{"num_hidden_layers": 23, "hidden_size": 128, "num_attention_heads": 3, "num_key_value_heads": 3, "head_dim": 64, "intermediate_size": 512, "vocab_size": 1024, "hidden_act": "tanh_gelu", "norm": "layernorm", "norm_place": "pre", "norm_eps": 1e-05, "positions": "learned", "qk_norm": true, "attn_scale": 0.142, "bias": "all", "tie_word_embeddings": true, "parallel_block": false, "init": "trunc", "init_std_qkv": 0.0567, "init_std_o": 0.0, "init_std_up": 0.0567, "init_std_down": 0.0, "optimizer": "soap_variant", "learning_rate": 0.00896, "beta1": 0.95, "beta2": 0.98, "weight_decay": 0.06, "lr_head": 0.0158, "max_grad_norm": 1.0, "warmup_steps": 62, "schedule": "wsd", "decay_fraction": 0.907, "decay_shape": "square", "final_lr_fraction": 0.0, "batch_tokens": [65536, 131072, 196608], "max_seq_len": 512, "doc_mask": false, "train_tokens": 367200000, "max_steps": 2983, "dataset": "wikipedia_en"}
Each number is 128 + 32 x the weight over its row's rms, rounded and kept within 0 to 255. Layers, rows and columns count from 0. Numbers have three digits each. The size before them is the row's rms in percent of the matrix's.

# layer 6 attention value, 192x128, rms 0.324, rows 43-85, columns 64-127
123:141121105166145156200102162053138121117111148128114156155171174157104124139147111125119073130162124138116116124096165085130124138198114135124118122142107131126158148109143071128128124165188039
116:115098168186134108156171115111106123104116121136093106128161087127144174066142145149154096118160131094097109129128150183074150107150138125174196144140119138107068133110154126143115081082118060
117:169136136095107076170146124097050140154136165158143116161119118130114089170136135130086127108158096161169107073099195110133065106101124198087143140109160064142115079181172135096159122175136166
118:160121198154109146125130144150120159122149117123113109149105119148109141164164155193127132135115169167097134144165164170214180054110170162211173137192081142082133110107125149117116148154124078
120:133096127113140083118113151140123122120152171088123135114122175113131147101158175128118151088118153089175130087134097102133079133173093130152104121091124081192085154170088152048073170072139144
111:105120178111142150130157103112086132179200133175115127179175086085115106159099160129190137100162079112125142145139142148109152131068155163127112178158083121145110123105129144082069137038117147
117:097082129120140103123083130124171098138175171156184163138167140147134142110089158139094149139096149059119082119102127139154100119086059156156118120133115194153089094151104122080155117158118145
116:107119119119203157103115103139138138117087189098161060100162157101183124097131164106195160070136065066153189175142196088077184120178112033061152125099122117145096125068131092155095126067087136
094:164097133130150140118108176129128161118137066090163143146107153107130149174130067121061119122087121142131073142152118058153097121096076142164127130118165134179195189129115092101138141114190105
130:129068121174030138099128102115160112106102161162139120174157135159091154167126137135127113148124113045147078039138103129122141184125123141152117174186127168060105164185125183083099088108151063
117:124155206112155085089136103156111127161141167097151125149148145133144141100103076169119111164115117095120148083169204061130174132142146119093141133137130165127127149120116161143061163144087129
109:143143085163060106171115128093128123147070111117121128126143119121179138092075167140118135150127122153138119135120113161105130055118109133093175124098085147123161154045180173141203155139138151
134:116104140148146111123124110138159103135148153149175092120129165095106114091130129101102114097156126095119104130157151127133040132097073118122117136072170105131115098160162086072169139166143172
125:121129144088103159111137102091079140135089119166141104180114068103158118157144138116103092161130096075083150121110190120106155126127156128143203129164104076131098161061150098097192109130112036
109:128121169116143107090167101106191118149108139142096141160146123126073125100096075125120053107157149061097120089137184140157128131167142122121109114135165128148112134161111059076095122170140148
113:116116175079131107110161129172102102067160163123137163062153126079172148046112149147128151149084113093105125068155140093090177143111140133190073132140073157124014138118135161124156073087101129
126:118113073188123104112144130097105131136095136097138082156173132147137116044128134110155160049212101102195127212178100129146064165130129082110136158081175134133145137151143109178134113113167138
110:115126057132179175140146125118209136130100145125167149134122121143145185142113082095173102082140139115132125204065117080067132137125060075133150145098181125107148090133099134151070185092129177
109:116113155144133123127111155204126116136107172124173076103119141106132161115124199087137142095107126082168133099118127142118091100099095107093141154128151107054126107098153141121111148134137233
123:119123133098095151107154116048194155141123070098125210166111059105134131156057144094081086147114160142116141076124084118161090134071067146112100169177161116124158120113116136069192146144164137
113:127150128094196137163165121105149122143135164176155186147128072108071123193095091096109078077165068120098124088145183079125087110118166126130097148157154116121115106207158105091123098159165177
067:160115121100169124170137170133084152073171078128149185117101147056182152160140146114143153142088150138188138103085137163119155128133132188123090128116131118213102189096184149117153187129113130
097:111142135092099114129120076164149131096131091163171130151098126105192158170126101132131111179147156140076136051056227108048124158114109105127134074141106120113139094136106176105137120142111108
094:098153133118116088120197137144155105127149099192143157083100128089112142023076084149073079101136165132080053111133105162114084145070169148152085107087130131170146091105135138118147108164208128
086:133142091128191132099096126140176131145180097108175166116132113123135161088113107072120135083057074097148151159223117134077162124075131136062122100119140150152166195118124108148125155160212070
098:167088059085056105155112142121102147160177132105088168127123113108108122122145112152116174117113087167126064095092106141119151106085130203111183108153093128180147116115109178087108104094121166
098:155168125200074113140105134081119148090098162109115133119161155135194131099199154147136116140086156108146121074150136078076162148150132132130128139145109103063140166142156142177147087137173066
097:114132113142070139195073181090180146140158139120073159128095091168114114147143095084111087166122135131070117192099088187094175160153110131119051175135180127127121111157102136097156095163168086
073:148046130137127124175161127115101169045120067082134055121114187099144095112181093117068164099168127149160139116103145103191127163172104083161081102083155170117099144094095146126208150086097121
103:158086179085123156128129183128162130190150128101101106116127120194113140176169185147146121145060158132132142137182056143160110091175093188105079146193186131132137137156120084075134149135108084
096:084168152109159194088080115153109150175121158143139156155056122115121134174140102124168121161079159136064134185143121161117224152113147075083116142156121106159148157106132170107111130073120143
112:082095141110159144142146145128079144156149041093132126175141081121142094141143117123157124103173063082148147145145121147126153147099215106138128096140127129132149153114123121105079159063080155
092:123097138114136131093125126182145118141128135125122095140133117104105101139161076080116129125130098173130155075152107124105085103070099143124138172129166133083085147152155125098140159095123167
086:124129127150153096086139161118136134131102122132087200082145102072113139111156143061105147106119131144117068139143121090182128137106121129125077135122106190165145188123155152100097103122252161
084:114122122176049062186151167120116161123115129062166154136089146174103123142132180156117151124098168141216095072139101127237089136197116162139086154131150109127144134134147142096173099126140113
090:117104138104088134138101131138145134181178150170156165096105179102150093113109115086170144139063129097116113163090112148156177200115149133139124123096170142233141155125128179124133144088126164
120:088116121129094126113126064148099087131053158142123108107035175094083112158092104135075149135083091133136130120108116147158123149115082074122142125121133150130174116084126116121179138130113119
087:154095094114084117145130103106129103156145136148142102181109128165162164160141132127147088106048090111133144105082180134123089183151125084128171150160213106130140165170104115122166193105100089
104:101108158188124107109159091127165163061098128076097171134087115164125133141184097166168170103118122096140152155139131161065186144130183099151197135126154137129092185137143131128101103085138111
107:109153061162122079127079121120063142163160115155192104109137093100131148122072135149120130150128094145135128111135106149158145111083140164107130084068071136093144130062121177105193079128161120
103:138118077128159135098092105078095146150153158151147135133107125098114066058106125131100151136130130159124114132153107173197096125101091128111142119110195170189146155165142169182225145132124128
101:132157088179182153113113079125156154129071169103105149124120068146087144188131163081162115132153121144141159171099118084111095144140087109098194145078171173075108124129107093166113094130115144
070:151114124103145145163063187070116123152102101180121106153181116114169154166164130112147118151105130086100122102082201097130158162156130109071082124151088075106174078115105106102105165132098088
# layer 6 attention output (transposed), 192x128, rms 0.248, rows 43-85, columns 64-127
134:122117177105124066057136061157119133126170084108113099115066105124162142128114143099151166092091154100106164109128060151147108135060163141128143131113145118105145082117144164096115112083105202
122:173161105081157131116101175137163094115106140108164164141115152113124113202144110132097154126119140135145131177146080056183099155099106094078063123138127104152141134168117088113137181190124184
108:082106113125142121094135113147211147126142105111090138129159148150142153094151124113181125144078149130072162150140107139120195152187138075121132098107111193119148175039107166104115133104156123
109:130155059123173094123158153084123095120091132111167139125148130128155133093124127098122141128168080132135129115060120090091118173142090112079086141135173135178066125181195094134167164084149127
125:121167129135109132149131098137130107112124098210110136138128116106161072139093065104146113180138103175115117144110154182107180136121159119080168089125121177071162098127148120131181128138128110
113:161138084133112124115127135164171108099079109107116136113119198127132154058156113139070136163076154125134108142110100109154143153209111100131130084100163173147149136120119105141175163212154113
112:143133100123129135143157119135072152099088096119110156123098126110136082130182112122183134146128125183178189157132132139101137140147182094099144153154143099085136184096082151131126146093148090
120:164157116134089122109143110142121079094174111143103157161070097084085136147124068159051123171130163164123063137100056146178051163115129215164111114166109118097189147179134142095119139187138108
095:108132099120087116131149077144100120154130196170116148074131118177128085104126184121178155107148138136141166059123101178128182139145192123060155119128107156084070061128111150169109137090103150
131:114136127066175135163158154111089174195160086090098119046157165096143106152108156119138137119121129183134145184136149126106123055103143067087138087114108074165123106094110088166140196164111146
116:122090063129134164134105131102157137096113123163142169126105090093132100159145183133093130107156129167125099165124054214120122115144101121139100149135135089101125128128153120136175078120184131
105:092140170086178148096131124175130147086151152117128079138123143169061131150193119141122128137139131091090107096133104094152134204148160150184104140143122100141134119191110078115091096122061122
132:130121058105099112118157117105116140101150123121084130118122110148162118134135098134184148156078134152149153145104113104087204136134156136092174106157102127101149148096062185092096126112126098
122:126127072126153095130117144168180125121143177061108125125134177126105164118135129140130154056113153189149083153148091134164107125141114146133076116143097169150148118160140150205071156123129223
107:126140090111159123164086170124065139082108111098128139074117155084213124180128153133122149150112094171151130163135090163075118141095105117113165126135123118137147127074158203157145102106140079
112:161131072154123165155078115071191131140093113156096131196130132136067103155147106134166108125135152141197124217121109180152092127098108125105157103137171083127187147148115077167113174176120155
112:156130167097089138150123117165208110127155124156120187081084118090122111202123103102114117178079133128065123100111127090067167107143136119080112109133097143115129122129118159064086133171080110
117:126119184143082104103076145148014086112130132139137137106119109117115061106099136126085126143128138115144129098166126156202115096145156175102118125104072152109100162139105086095129070170117060
110:117180117098141136134180115083119138108158095166096133135169109146113100122140072182144138196156147187116099164102142124147150136173142172133145105135102152160128177169108142085156125144106041
124:128127124144105096148102168191064134115148156161119060120126173169125123094180117148193158108104088136141076117110165149082167105189150133168186092086079175158116117129148125192075080106066151
111:106117091143042106094093136094128174123149114096091067070140193130180112071113160105163182165067198109143124189106100150111136136127086132098134088079114115145118124055118151146122125126118086
065:139167126167111082085113096151188108082083128145123167204137111150105111097124155179125112097140085115091148060194104199169101162149133119117169135146144154047112088201128138129158098105128198
093:165093123159178115083121145110135188132132133083083124154162120135087050111149134208146130085126113079174086195186060168194127084094081107131134152100156147133111162110093094151142126063087145
086:197133069148117150170068128136131151140129191150081073161126108131087065204125100167175154166161200126159105174122130090090135092158092072155114088126161132130139108160131105127145091110067116
084:130124137107069101138163100095107158097125167100095055123123149118090147098083147158118172182159136156110119110084105129138099132123141101212110136172147075131106091147129158121112111112078192
093:105127225118163136084141125164118123108099136174143164120151151145145136190145183075135095142138147098101218105147152147166138141167144112119096188122165204080080136091107127124165156133188107
101:114084187085176111125142111132132126134176054164112113154107103136119134113100116108133138132158100163112109147076125090147134091112119117142111109090115171145109098112146158084139171146121186
102:145115127112187078104172112166061097149135111121142068131176100108140108083164148097115148122128129133176125085135192090117068046119163130132180102137185161150129129064170147115112099103121153
076:098141193114173114103085140147183039177166135166146175115137117208165147152113155136173076142108137151094135127173120179165219129127155146084163114094085104147138120202168105133092091113113173
093:088135105125130134121141090141108094093137133125223145099073120092113106078090084095147152116172098173117149100120155163080137107091202093171124088108091089139145113099146168097129134150208143
093:143141095155090111145165094106112154112124114101150133155138109098105125098113139161064141107174082095174121079150106124104042101177102188159169164154174164126123086145122096189120110127148118
105:171160108120141106147124128156165119151094126151139124074176212118147146147149175116070149119104142182125093145121114145146100145198072153093119127127175152143122123184150114208160128144133074
090:090146134074176137171129108071075126116106156107129110149136172158146138111143148134180108138147126155115142121134138129181167209150192097120161098128112094133170124136075093164105121142129086
080:112163100107101132135123082180133143114170150144130064159121149162115123105120135125206165168155132115137141090116136200129144115164138142142157115162163118111093073126123070142145123145076100
072:148105146133137198106130073149159035162145137196113111145122101137180139065113127102124113092102130134085143152123183142041174113129101106117172097103087143109120125086145129104078144147123092
087:145163130129124124162141116200112143083091136121156114136159075100098144157159169166097135126196141095131157116216131163111065044205136101139105149165112168106130104117108119132139040118163093
116:102149138132124151102125151109145202159178102088103131136172129170129223166147100128188092147153155088149165140167167150159121120136123220138107164170132117125125114167126125135102105069149104
084:059120196110172128176130117219110162117132106080124151073156119122128158127106132114103147073157172142139094166174112156181148112144153140191139104114071137135131104086145163149149117117180196
095:124137125072146142134083131133106105198188127152144088106205168080145138123114169083092083143181070127120094108154108111192084118108132151105075127133142159158118074144131108153156149172112124
095:143094119156150170126208131088178116151067165090043126117118133143175117112153143124094127144132162135148136148130127089092128164158092119146140176164213121140121158140160075137055153130078108
086:111084158139100126146133132178142131142132143109123112133155162169128149180103136124096109125088169132160108094121145061085188202190105113112109184139088090098139141127118127114013116153184173
097:100131166137079124144148200150120145133177110188123091119131161127164146077155114132120135142117116125094088113094196145168150132091136147138147140159116066216078186115133103128156167135076097
066:167136108195122124095176078137128127110113103071110173091082088118131121075099139144104141065095123173142106153139090197151094056132115191142181107135161134155122130106156173157099147105102164
# layer 6 attention query, 192x128, rms 0.281, rows 64-127, columns 64-127
111:086134191155107108114139082093100145097118147123129126141142099184150103068139171150140137130111151043119149137135151107115121106173127161170119102148148160082090104110119093144141136127106151
109:067177111152122136165118119128112067185109116156132135083195191129163112109075119126182131105159125113174163093113068102113194105138097111146176074139156117187087116084119099131178079125130158
107:162147111162193145079151074148112142069151127094121151131131119093088090160084095134163142137116138075120137126110065135158062060128185130154130108113084115145149128190122144088096117047164117
105:147104115101144131204078145130113157121070150119180105102135140103114089182141123181129083147140149088125073210138145218120106117105112142133105163071129097147091149148089127118143086130131098
112:196152128165148182130126091128071098148088126144157199139155145154127110142104050123139169103086125132156145110077141135120076113186116144158076101127098143124212160108119143132099132142141154
103:075169176149086168135100137193053156135178113113131061173103121131142165166089107106151105097136141121129155135104110135137159137113156162107125132085089131135146112115125136110085142183098158
103:118129115178100060083100097135127143142152119121112173142166156101088150122128172132194075126036147086184124134120137067092112090091091119143113096060123183122121094105142135165100096211080199
104:150091137135103130096124157112113146163145076163151106079175121107149147176176112104131112098160065102093096095095134150154150105085115105139143171107138130164111095122128118139158162139166150
122:126064180128153139106118105127135078135102124121138159126190124074153037120145133096147200107111106152132162182180133139124121069166115098111134111096117134101138097112101174130146125184168130
108:145162129136145058136139121097126114030128085125141154155115123088123155107148154107120110129124124176169114157095126150147111107145126209136123125152143108152162097194114192169154135144149092
107:172121149106082158057157087163118180111174118168109106092112129177110117125126123148136204068127138136059152117104168122159134131145092065065168184146137093138149172152156053095105104106129131
114:110146147128144080140134094079171156125145159116119096091135104145147184082122173172107139135179181171090081127127055122213094155122177125095093093165149116134157127218133181130180111118108182
112:070128226138144113165116126144137224133141156096099129148106114112086087126137129153180118143115206071107168129117158121105173103045129106140184081072120104166104154136139119113092143089077151
112:134118083096104096137160145039110113122065107162159126112109137117178132129164100109068141107204038118072133145130123119152174115091086152088180175122155090126076140126097100117146186153145150
090:126185083137122114210157099094097115167145170147142180109057156123092127067159112158116120126053129116162137090123122083124116130117151097121178111122106161137122113081061098133111098065137113
098:122135144092114072124147166147146128113134118114126164113119146127113111187116157116132123191156195131110114149094146132104159095158102117125128189135104106074143111138076053171111116105149190
099:091126139102160131137131168113150157100201104081197169137137175113099117110147159147083132160063080164132117107090165124136114126161146117188160170126094165143120110157090138142207127056129125
101:121130136109168105135134095129099147154188067101091087110152117142137099158163105065077156118128079149142093126132182105119133099129140114205131138123126131187059085112161145148099097098104132
111:132094111079145134136193157143182100100172142149146110082101130221138133165135154130149160155111095152162163135127113118101101122211158100141102131136138107119130111108119181077079110167069108
110:091183123127148145137109116083138112113101172053165123105157126095062139164156130160083108137143108101114105133147131117097112115099177111077091159091103129166092164136118130143122104106139087
093:148141148101144121104141068130112087162088109119063130082121138136149169146114164091133097208156156118116123167154153089192100195054136126090092159153159100091099140132148139161119178140085098
088:151127121064155099148082156141155189131098190054129160067167102126147128182179105128140153121120135124139081110117158130128119117111186102132122084095167185128074128161165138148117083112084100
103:143149132153134127201150176133085084180142175159080087134126151112172161165151149096141096094111122037163186101176117058166132102127121115055145109132147141163068185156108103172094165154119121
118:129093155117159152079194170182162074162106123110104179169147140102160140101106117075068112125162129125082099101149120133113141096148128167129057129136117167123055120187157137174151130167126039
113:058148169180142178136111143077094132128106108118137141109118130151108097124106117148068039133102147132106133106141167152145141141093136144147107171120107142140135157090079119130075143124124161
104:139071107113173083143166120132133099152106068154146126086162177156188134123171170127117107084139072158082118116166111165132128085139113155078124164135196141111123120102075161120205135149123108
109:154161142170126104114118087172096145120129193141172172115115138110143170147115138160125100113109097064168134114107101141118117141102129152051118168047128138142111149157121148137096102154162099
115:068111132082104130144125139103151112131120155132115082141117077123118129118098106112206222117137145123108165083120125115113173112182140062115104115110145110098124174098154175125129164136121087
109:128119153162122121111098140133101108115166185160109155111153105216088097117028155144182118103113183096153177104127144137152113138115100132123139149090100147078072098112117108094088155126097076
086:128138143111103131136117090164170083133078058054096107098205129124127102086124108088100145105134124126060101098116093111093103165137108089176167129173124114149081123154154108111095133114126158
103:100124211104097119138144109141175077139095119153084162109125162152114147154165158105118112137117192076101206170108124130074178123122189137111131176121152116107124165143160091099138099150155068
101:159089097077124116132152101150169103178122115123090193104165162171168138188158135133141081082063167167109159189107164170163145097117136133047121121132063135080128149119116098151163165149163097
108:151165145152135111111167120079167199116091156093039076129115130140036209120161098137123105142127145132128121106136151078147151154134135116138085108150127162138129097088118161140092165104091140
121:164080113133096080108111147141132097177136125183110191126156130111157160163069133098165075177095182121151208146146124168163206127119120129104109128136152107083062117072119085146117114128115078
097:100093120155157146173116142106109142114118170161114166100167119130155132115176160106179147109114041132106141098165143149090134113158113140145125098068205171182055159109144160124122119160110153
120:058137136157125148102121156149086089102137118096106120077118124117115087107077132114118117128120147129144112156116152091193060109120121194078050128143092100125137134175168131148095133161142112
125:099114077151095122163169133134151176155141117141113124115098135149118184113148103161126127065127150132154117141126137116091180132140116170144172134163137107123184074128129143155136096114135122
093:119132170101150101083164119104151166171189086096037144136158088147107150120143127106125159140087116110132152144151096098122079101135145074151078150077090141135079127133124193135147126129143135
106:172163081151139140171078173145133131086113091105249161123179120057166176128104129175170116177109107095136129138162153136123139176118152135129108114156128155108060110146107121166173129131110108
104:149108205081165148128107156124098103186080113110145114097151084187123175133084123116119072142150081166126111166163165098121109129056098165078108134126107128173130180135187097140106115163092066
124:175146134084101158105128146098148133156129075095134128171124166117080197053137107112128116131140090123098159153124150143112159162145116162145133143126063087145120116173158117133141174131119087
114:143161061137085119196119092138124145125087067145183111144158130178150153094153100190153159075100100085151127141107136164062137133121066083173116198152158121144152178105128138097085145141154142
103:153121118078133161136084153094113116084161122152130150144138167075139063173131162141101146167100181099136141120133119193115139123121157124057154121074092117098141113114155108125125127143141126
103:089178121128084100131132055164156094127138163108075051147076079137154150155131120128130113106096104085131065104168105128095142154106213130095136156093179132106131141105127099140081156164067140
119:091144057134150111151142111146153139082215077108075080099137103158132190123139175124142134143148117134172059136099079093188148165097143154129138104154131114146129078147196122159167154119128195
114:176117177155164157095149135116112144126156071156116098130147144161116154178200120187153086071126116121193184169219178165158099116104114187137105122096107129113177156099096113140139120125168173
123:153073140082135132185155116109033095145091120171138141099108108132132048108156107123191135124108078178159188096103151137077145067163153076120135156124097156114119109105079167093114089033115070
111:192101084134092107113128105113139176164128147143163072214130135104067151106242162141100090128118133138149150144136104131131118121101139101135110175153169115087139163109087142144161152156100129
098:123157096165145165085193098183184095100134187158125111134076128142094102106130112133091096121136119107120129097159100174160111171153162138199129147126098113153099169172137150127156205100158138
096:043114184116133095090082184073096111149133157158149161116144146185112105146125183123126128191197121117128101166100160124109122090103120134092115162095112118121102141176161118193131096121122143
092:105171134158142127072161133114130199115121101113084123156086077126105150118125099158120105137115064122138100105142120129167162185122150129158131112128103152123106105132137121173167128079109160
103:131065142118128139135061142175116088128132039103122129107154172064134126101103127122154127165123135181082133154125160153123126130171132108126110110172107084129144096147170126078125071132133126
100:146076105127143111111070122064175103097141136122095157146103094168134150059087113106131146141140172168043156132072104148125135141130076091124124114152081096127126155109215151121117128113113195
098:161081100107139109098119116114113090130090130131068086087161132091127074169159120111142076154164151042139110155178088108113125132148110150126126118129169114080151141126105138113108096097183086
111:075071117160149149139138156120146119161084063078136147113160088083162113139080111135121146172085171133099195096151153125202141152128102089124125153143165142107132119064138143090172123105143178
112:095128236126170133139188102137144110121176138144085149103173066149200109136137157098073115134128107132108084127136157093102146092148110112115136134125154150190093162167192127185163092165116142
092:140150108088033114110082118150125088132108150120111160150170115154061140116116138100107163133120156152162071073131076177093145122169104071135125121061118140045135120093143134137169151158177149
114:109140140123154094147093148150122149117140099191170132109105103182172090129135141131168143134173168038126133062137130170177150186146141139149190141108158115137083119148136074094150126073117184
103:146148098148105117129150133189144111138152151150191227115073116118148098109067088165142175149116136190137132114125164176151096158145197120115138073132136106133133158135171131100159109145121150
113:160112088091122080087115106092161085131111147145196121153113117125172094160175133133129138122189097137141095109046102178054191156162088098134094146143106107126151142186133075142090147164170098
112:121125183085074089113131139115129142104145118104157144110096146123184111123107059099189148076065099119096149148098158078124138099131168150180135100108124127158105055107177137051126154156108092
093:142169164164159151141131167142112185112117120133080065183123141116082107133189131134137135093120145097160192118146117114145155156120183147137173087095162157133144166144065045137112116144104115
116:104114099098138130134079213138113098125166068087192156128158120067113091136123152121124097195078103112177119126108162095115131126093127104129154111090088161121120140096163143158201108141101156
103:121174105113108090170119177115049152145118114160179173134132101131133094160087111137145158148101133152191084110125158120168132146141115120107162092088096148139152140192157155125136133120156071
# layer 6 attention key, 192x128, rms 0.263, rows 64-127, columns 64-127
104:110116109136114128134123082056121107138097090079083103117195158127069110118101211066096105152141139106170132139144145104094142080116158125134155122140190111124106107130107099163139100105132146
099:127120143119123136117169167127083125135147133107122071113087169107152076185129196114122114084050112150176139115107150192155121121150151136142116095086188158132140105140122123123094189102128090
105:146118150149104096114152090111187133116167107101069129151124087158098101125133109112124133118162103157162136148141091156157074107125132126090125075143118112136156165193153110152132134144103127
108:092139107150063148143090108167136091122142120103139121139104156154139140146153107126158095124151125043114072191140167133095143112092164126170071158122070076148142162096137061093126123139119152
108:112140095143114102172143112140073107178130089122150149123121105148164099052125140170110134083065126151171113182151140158135143142126113129190151087123191088148131130096139132149136093125150102
109:109161156087152107099142168161126073142146087166139113140140087208153137164133123129158121132145165153079136093173164184124123122156131144190100132119090138115142140114143200117092078157076109
095:128150144102105136108128114093143142146093070127054148147098149148130147098102178168206112108124171133093116157150093150167162100120114101135177142117125155103166130106069129132118097149095128
101:136144107181116154187093123169109124202136117144154164118126078117148160117069069154106142040088106061146149129116146166131193145139059120174110127101100105163107049095138157075140115105103129
116:170073145094080098158144122143105210125123149162106200103117135141110104112136106116141109100102117131182137141143118111081162088100133102092178152136128190069179125116107101085075125144172134
095:114167144117139187089134068098197114071186144139143135202042149129126123143140085115088090216115132157158157144116108173114091102097137117166139172103145073101185155170148150130132127084165129
092:212132142169123051189072129160111115131126119129121135132158099152190157132105086108070122150133108135151138099107125142102158128132162144132198107115141095151070122147089172124124117161077180
106:147155096133155161065149112124182158133121129081164127116104102096154155079069144132120130147159163129089114152085112091168074114101124193085106130160140153116192136132195120135145124105120157
107:059128144157119130163146144129109128120119089129051041155162173170129131109142177108159112135102174120075150135143189116167150115118145139149137046104123077135126086136156110149145078113126172
101:187137084156072103207127196113051161139139185183122132187067124105151172177164088152108148105159104072154154074157081102074140097064080070139159143139153108142094096107127182171133111146168113
097:107114205138125156104151147084131166126124075127127095142157159097101119131157137078183170146195109155151117131202137113175105115203191112074121181145114200102126136163103097143142137119102134
086:068081151147100160164161155100139132166086091155091174140111113070126099109155152143110142094092128185142195108106180142144144220097096077126159142122109080121098133099060128144147069101130100
106:115148138099130118152137139144122157166127137103105106132135127048132090073083130103101173122144057159094108132072096088157148172173076137075148084124102136152095139162117114122165167141073110
097:141141192091124080149081093152079146132081122114151107142113088152103155138110082141082138081134112118119156138147163153104057121144097154154123105108122135141116094132179087105133137184112098
104:079131154156143144094138048124115151115122116175175115129141136124081125130139111156210168149127082119164123064174150099112097196094115141137161144156131089124157105070124138100063105159118098
105:089115111117111125150120137180125127141130178060131128145132108084117158166113123126080120153140172109100118174140148061106088127086121131114083114094106115129135160171130087192073156156175119
099:111078128110140171115128073087172127157143129104138132146130142118149154131165100139048123091091134078122141101139174144132092133062110144159080109184165083101119154073107118133115102125158101
088:129140142108087090153089103174128187120066113088146144081103123220107160097112126150092128110103111084107149114130078064117120162105090162095155158116124122163126172160173108137108173167097143
094:102108149109073126059124210136130102147188131107089131130123120172156156172109095105119074101132124063170123089126167039144198132120163084154127104109119122123103138094130129140133147129129093
101:097116138094143136123144135130136092140168137126102159118183112099128098107122130096092132121143139114153095119110157079117127074142108140128081149096160137165115145148191181130116205162172102
102:142147145088163104144096143121126119170122156141115117116138033122157119141116143145137053154140168155148111115117130158125082078119127105103153112121132138078102128196123122150174053125160158
112:144101159149187126161066102120090165111155171168139196115116144048144092146119137119049130100140085088225136154098141190078087136139101156106204133136143191100166130137087181118159078129168138
103:163110162125179148078131118152200083102105100090111208117105168122137102148172076124128073107132128049118094110132134131105095111142138144133114172071150129105174104156122140097081096119134082
108:137114092102143082153141145130087069118121165059102125112152108196209110122141127108116156136098083143113079119145133096101134127109125073113070115166157130120095127059180139200072088130078137
114:133133128149102155095147021060142116147102110109097166063156089147084090116158104114162147101141127139089102089119159162100114093134143079139090107050150136093110095135065119121101090135095146
086:070117193117095113184121140200104143120158235115122155136165083133160117077072161128038102093175105210109139132041149113113159124107121149125129106147158118160118106147141102118137147091166139
094:120097169169153121146131169125125045128140118181087180090165142113160092133124147038121089123115133135080214136172157141087130146093119122081135149111118129132083131139121098107062095130124097
107:088135126119131148143089101123158121166108111179088225127161142063100097096123119115113140064065079139148116167136143153096142181112088155080188073098078084067137115132099148130137109139159094
104:092155130126140109146060142070166112111108120118122072158153120149155213103133169142086110186123180133112122156056123127176086157097116182143139111155154141093129099099172152136199153119150160
100:117082119112119152101109116055145140165088110173092152094164150105136078174164126120145101153124104134126163143183154195119142151118103110096186123136116096102124162064079151094115089147099079
096:179147072149152110084091081157099166120123131125144164115109189129152157115117123106178119125068120086138142117164122115172187130177141126216147096100186154131185127102077154138103105110119148
124:090143108048104149128148196144097120117154137095157136088157105160122167127149157119134131149083191151140083153133110103133156074113219141172084108131069097088154134109185142155094113157155115
115:131168126135144179117114136110124150116123116164125142145058133149087147201149119177111180063128171107110169106131178174165123179135077120147185141126141089133132063171130123202118159047166138
107:125097147091072072099104094121140168127191135109104129130165143123105137091100164075202140184096121099093145141142130091166072117110171123120111138112044170139165198167146128110095151151115105
101:073058155122099102101138125145097164132158161064137109157104132127120082147156115146063066122184105101142048137093165100111178163091119087128060219124126098157158143135074110096135140084156129
102:085134148079142131191092173112115094119143100171129116069145133095094175146154109148099096150142138121112043102124145108137100080079117161133136125128102141147070166175162075131136143207129119
100:103180110153123085127062111059084085065166126133109102184119124095122140158075136159047122123134136130131131099098176149178149171102096135127137138108077078165098071170141143122128153115151128
105:156126143156127051137123107125062110077138120117167144125075122164177092150169119170138107108111047136101140128089139139054112106115111109123132184166192105153123096127134121155145111102153153
113:205108157108141102136106112127173109103120111136143155160108145132121071157100151148153091156130113153210142150137171143079136148123157097067173191060123149095136111181118092068129119143161100
107:106181135168111157130145158151107137097108161138125138095146134127192162094142116117120165132164164165061074159216135105069160179152114155112113126165082167112118091082114145139089066097105124
101:186108147085154107101087144081151126120131109113113109141122135089087135150170137103120139155155119203110091177068085126127097153109138160132111097148092173098155066119167161131114147122091185
107:146122100159125140097151108144126155109149062133186142122112102094075122135129115135214109120109184052153157194138150110093157076105127139141148139120100079111200135117111133065102137127195126
104:069108173116151107098131070133102163138138145155151136139107072171135124109154097082096226092126086102160146073091201182106158132158122115158201187106142114098111174090103103100116106103193136
097:121162114115108150123149064113155146081119149133119130165132142120084169147079083091139115117139119114095150120131103177093137175149134095114079163164111149120152159116125130160139124084164160
090:115200085173108162120116086164201145137148245093118144178153122106062138086101147101121107137138151123157063104111102123123165144109127114162105060158183145140103093148179140157128151089151129
089:084089139113114133170153212154047140135134140083107117121107101131146135146096157131150175130140149114102171106170149115161172140034133104178132153148091135168132162115117128107040110174113123
095:151132112108141093114028115104161148117122126095099101127147109139102159140079115106122062172166102153105086109131114161161059142116142131136121150107101139108080110137130133136127143119072131
092:075083126031141080140108166105147113152153152122155147167129120156154108148130147117126146159148115203133145149126101150121208109148148107120201101178102144155136173102126069141147119147076099
086:127084145103182149055077108080090155108070116142104099215137119139096153128128152173134159154139158132104152122134123090182099160103133141082128128172176118076176114144153138157126078112096155
091:144082086143114219120145162141126114113112171114107163140115097119117143198147144111131142118147145072172173168217127129162120106136156098098079139172128128064144119060099059085092122136161088
118:108120102091139115156106132144108161135083138093094161096103100085161123119105142147087132077090123114154127142080144146103050153109125132097139104145167111047082095057152104141208075122122125
107:157115204081186133158112140148116127198105145114094156144134155060139169102135074067100091084165132112118103103148127087146124165130149143160120102138220153146130124141099165094145132138163109
090:168137156137104158153124123182165111102117163116130148107172182180126082159129186176183137140123128133122082170098089181118130158149112129112077124109105142173189177154144156136100177138099126
102:159129136143159105104158166166081136147129132130129078102111096150101055150115141157142123145169086091097127066175148087150139166118088128153107127083147119122123085181150080112108084128058153
090:116143106169034105104124103139087175091107152138134091154130134117108145080108122134131089149118170187163095158162107142138157161127127113103126142145086136146135127087091124105149086183088105
112:136102100171198116109132147098062085119087149128153179144075102104139098131143101153099133125152052141135103047158085088131099148083114150124134172172136097149118057124159144143104080116129134
103:132187124181131078157138121124024158127158152204101136043138116161180142105157170124138171118112145127134103125116097170125146111105099153102140138087112082128123113171173129153080122127093131
091:144143095159138119116149134128139116147153108156072084103138087179128090078116127083166091171148169087126176130198127109169138139185149161157151094110089158127113114162106076162127142135073172
105:105130202101124126162126146128135137162138101095164108155103102124146120148063103143164146123140083160172124137162184141120124156117146084087129220122119145144117168155141182071108105199084126
092:127182121117120120146125165172100122135136136112112117120096073156148160136109074163089123109117106120111066131131141144197158167122083129166060123087132105114147141102138145113147136175102082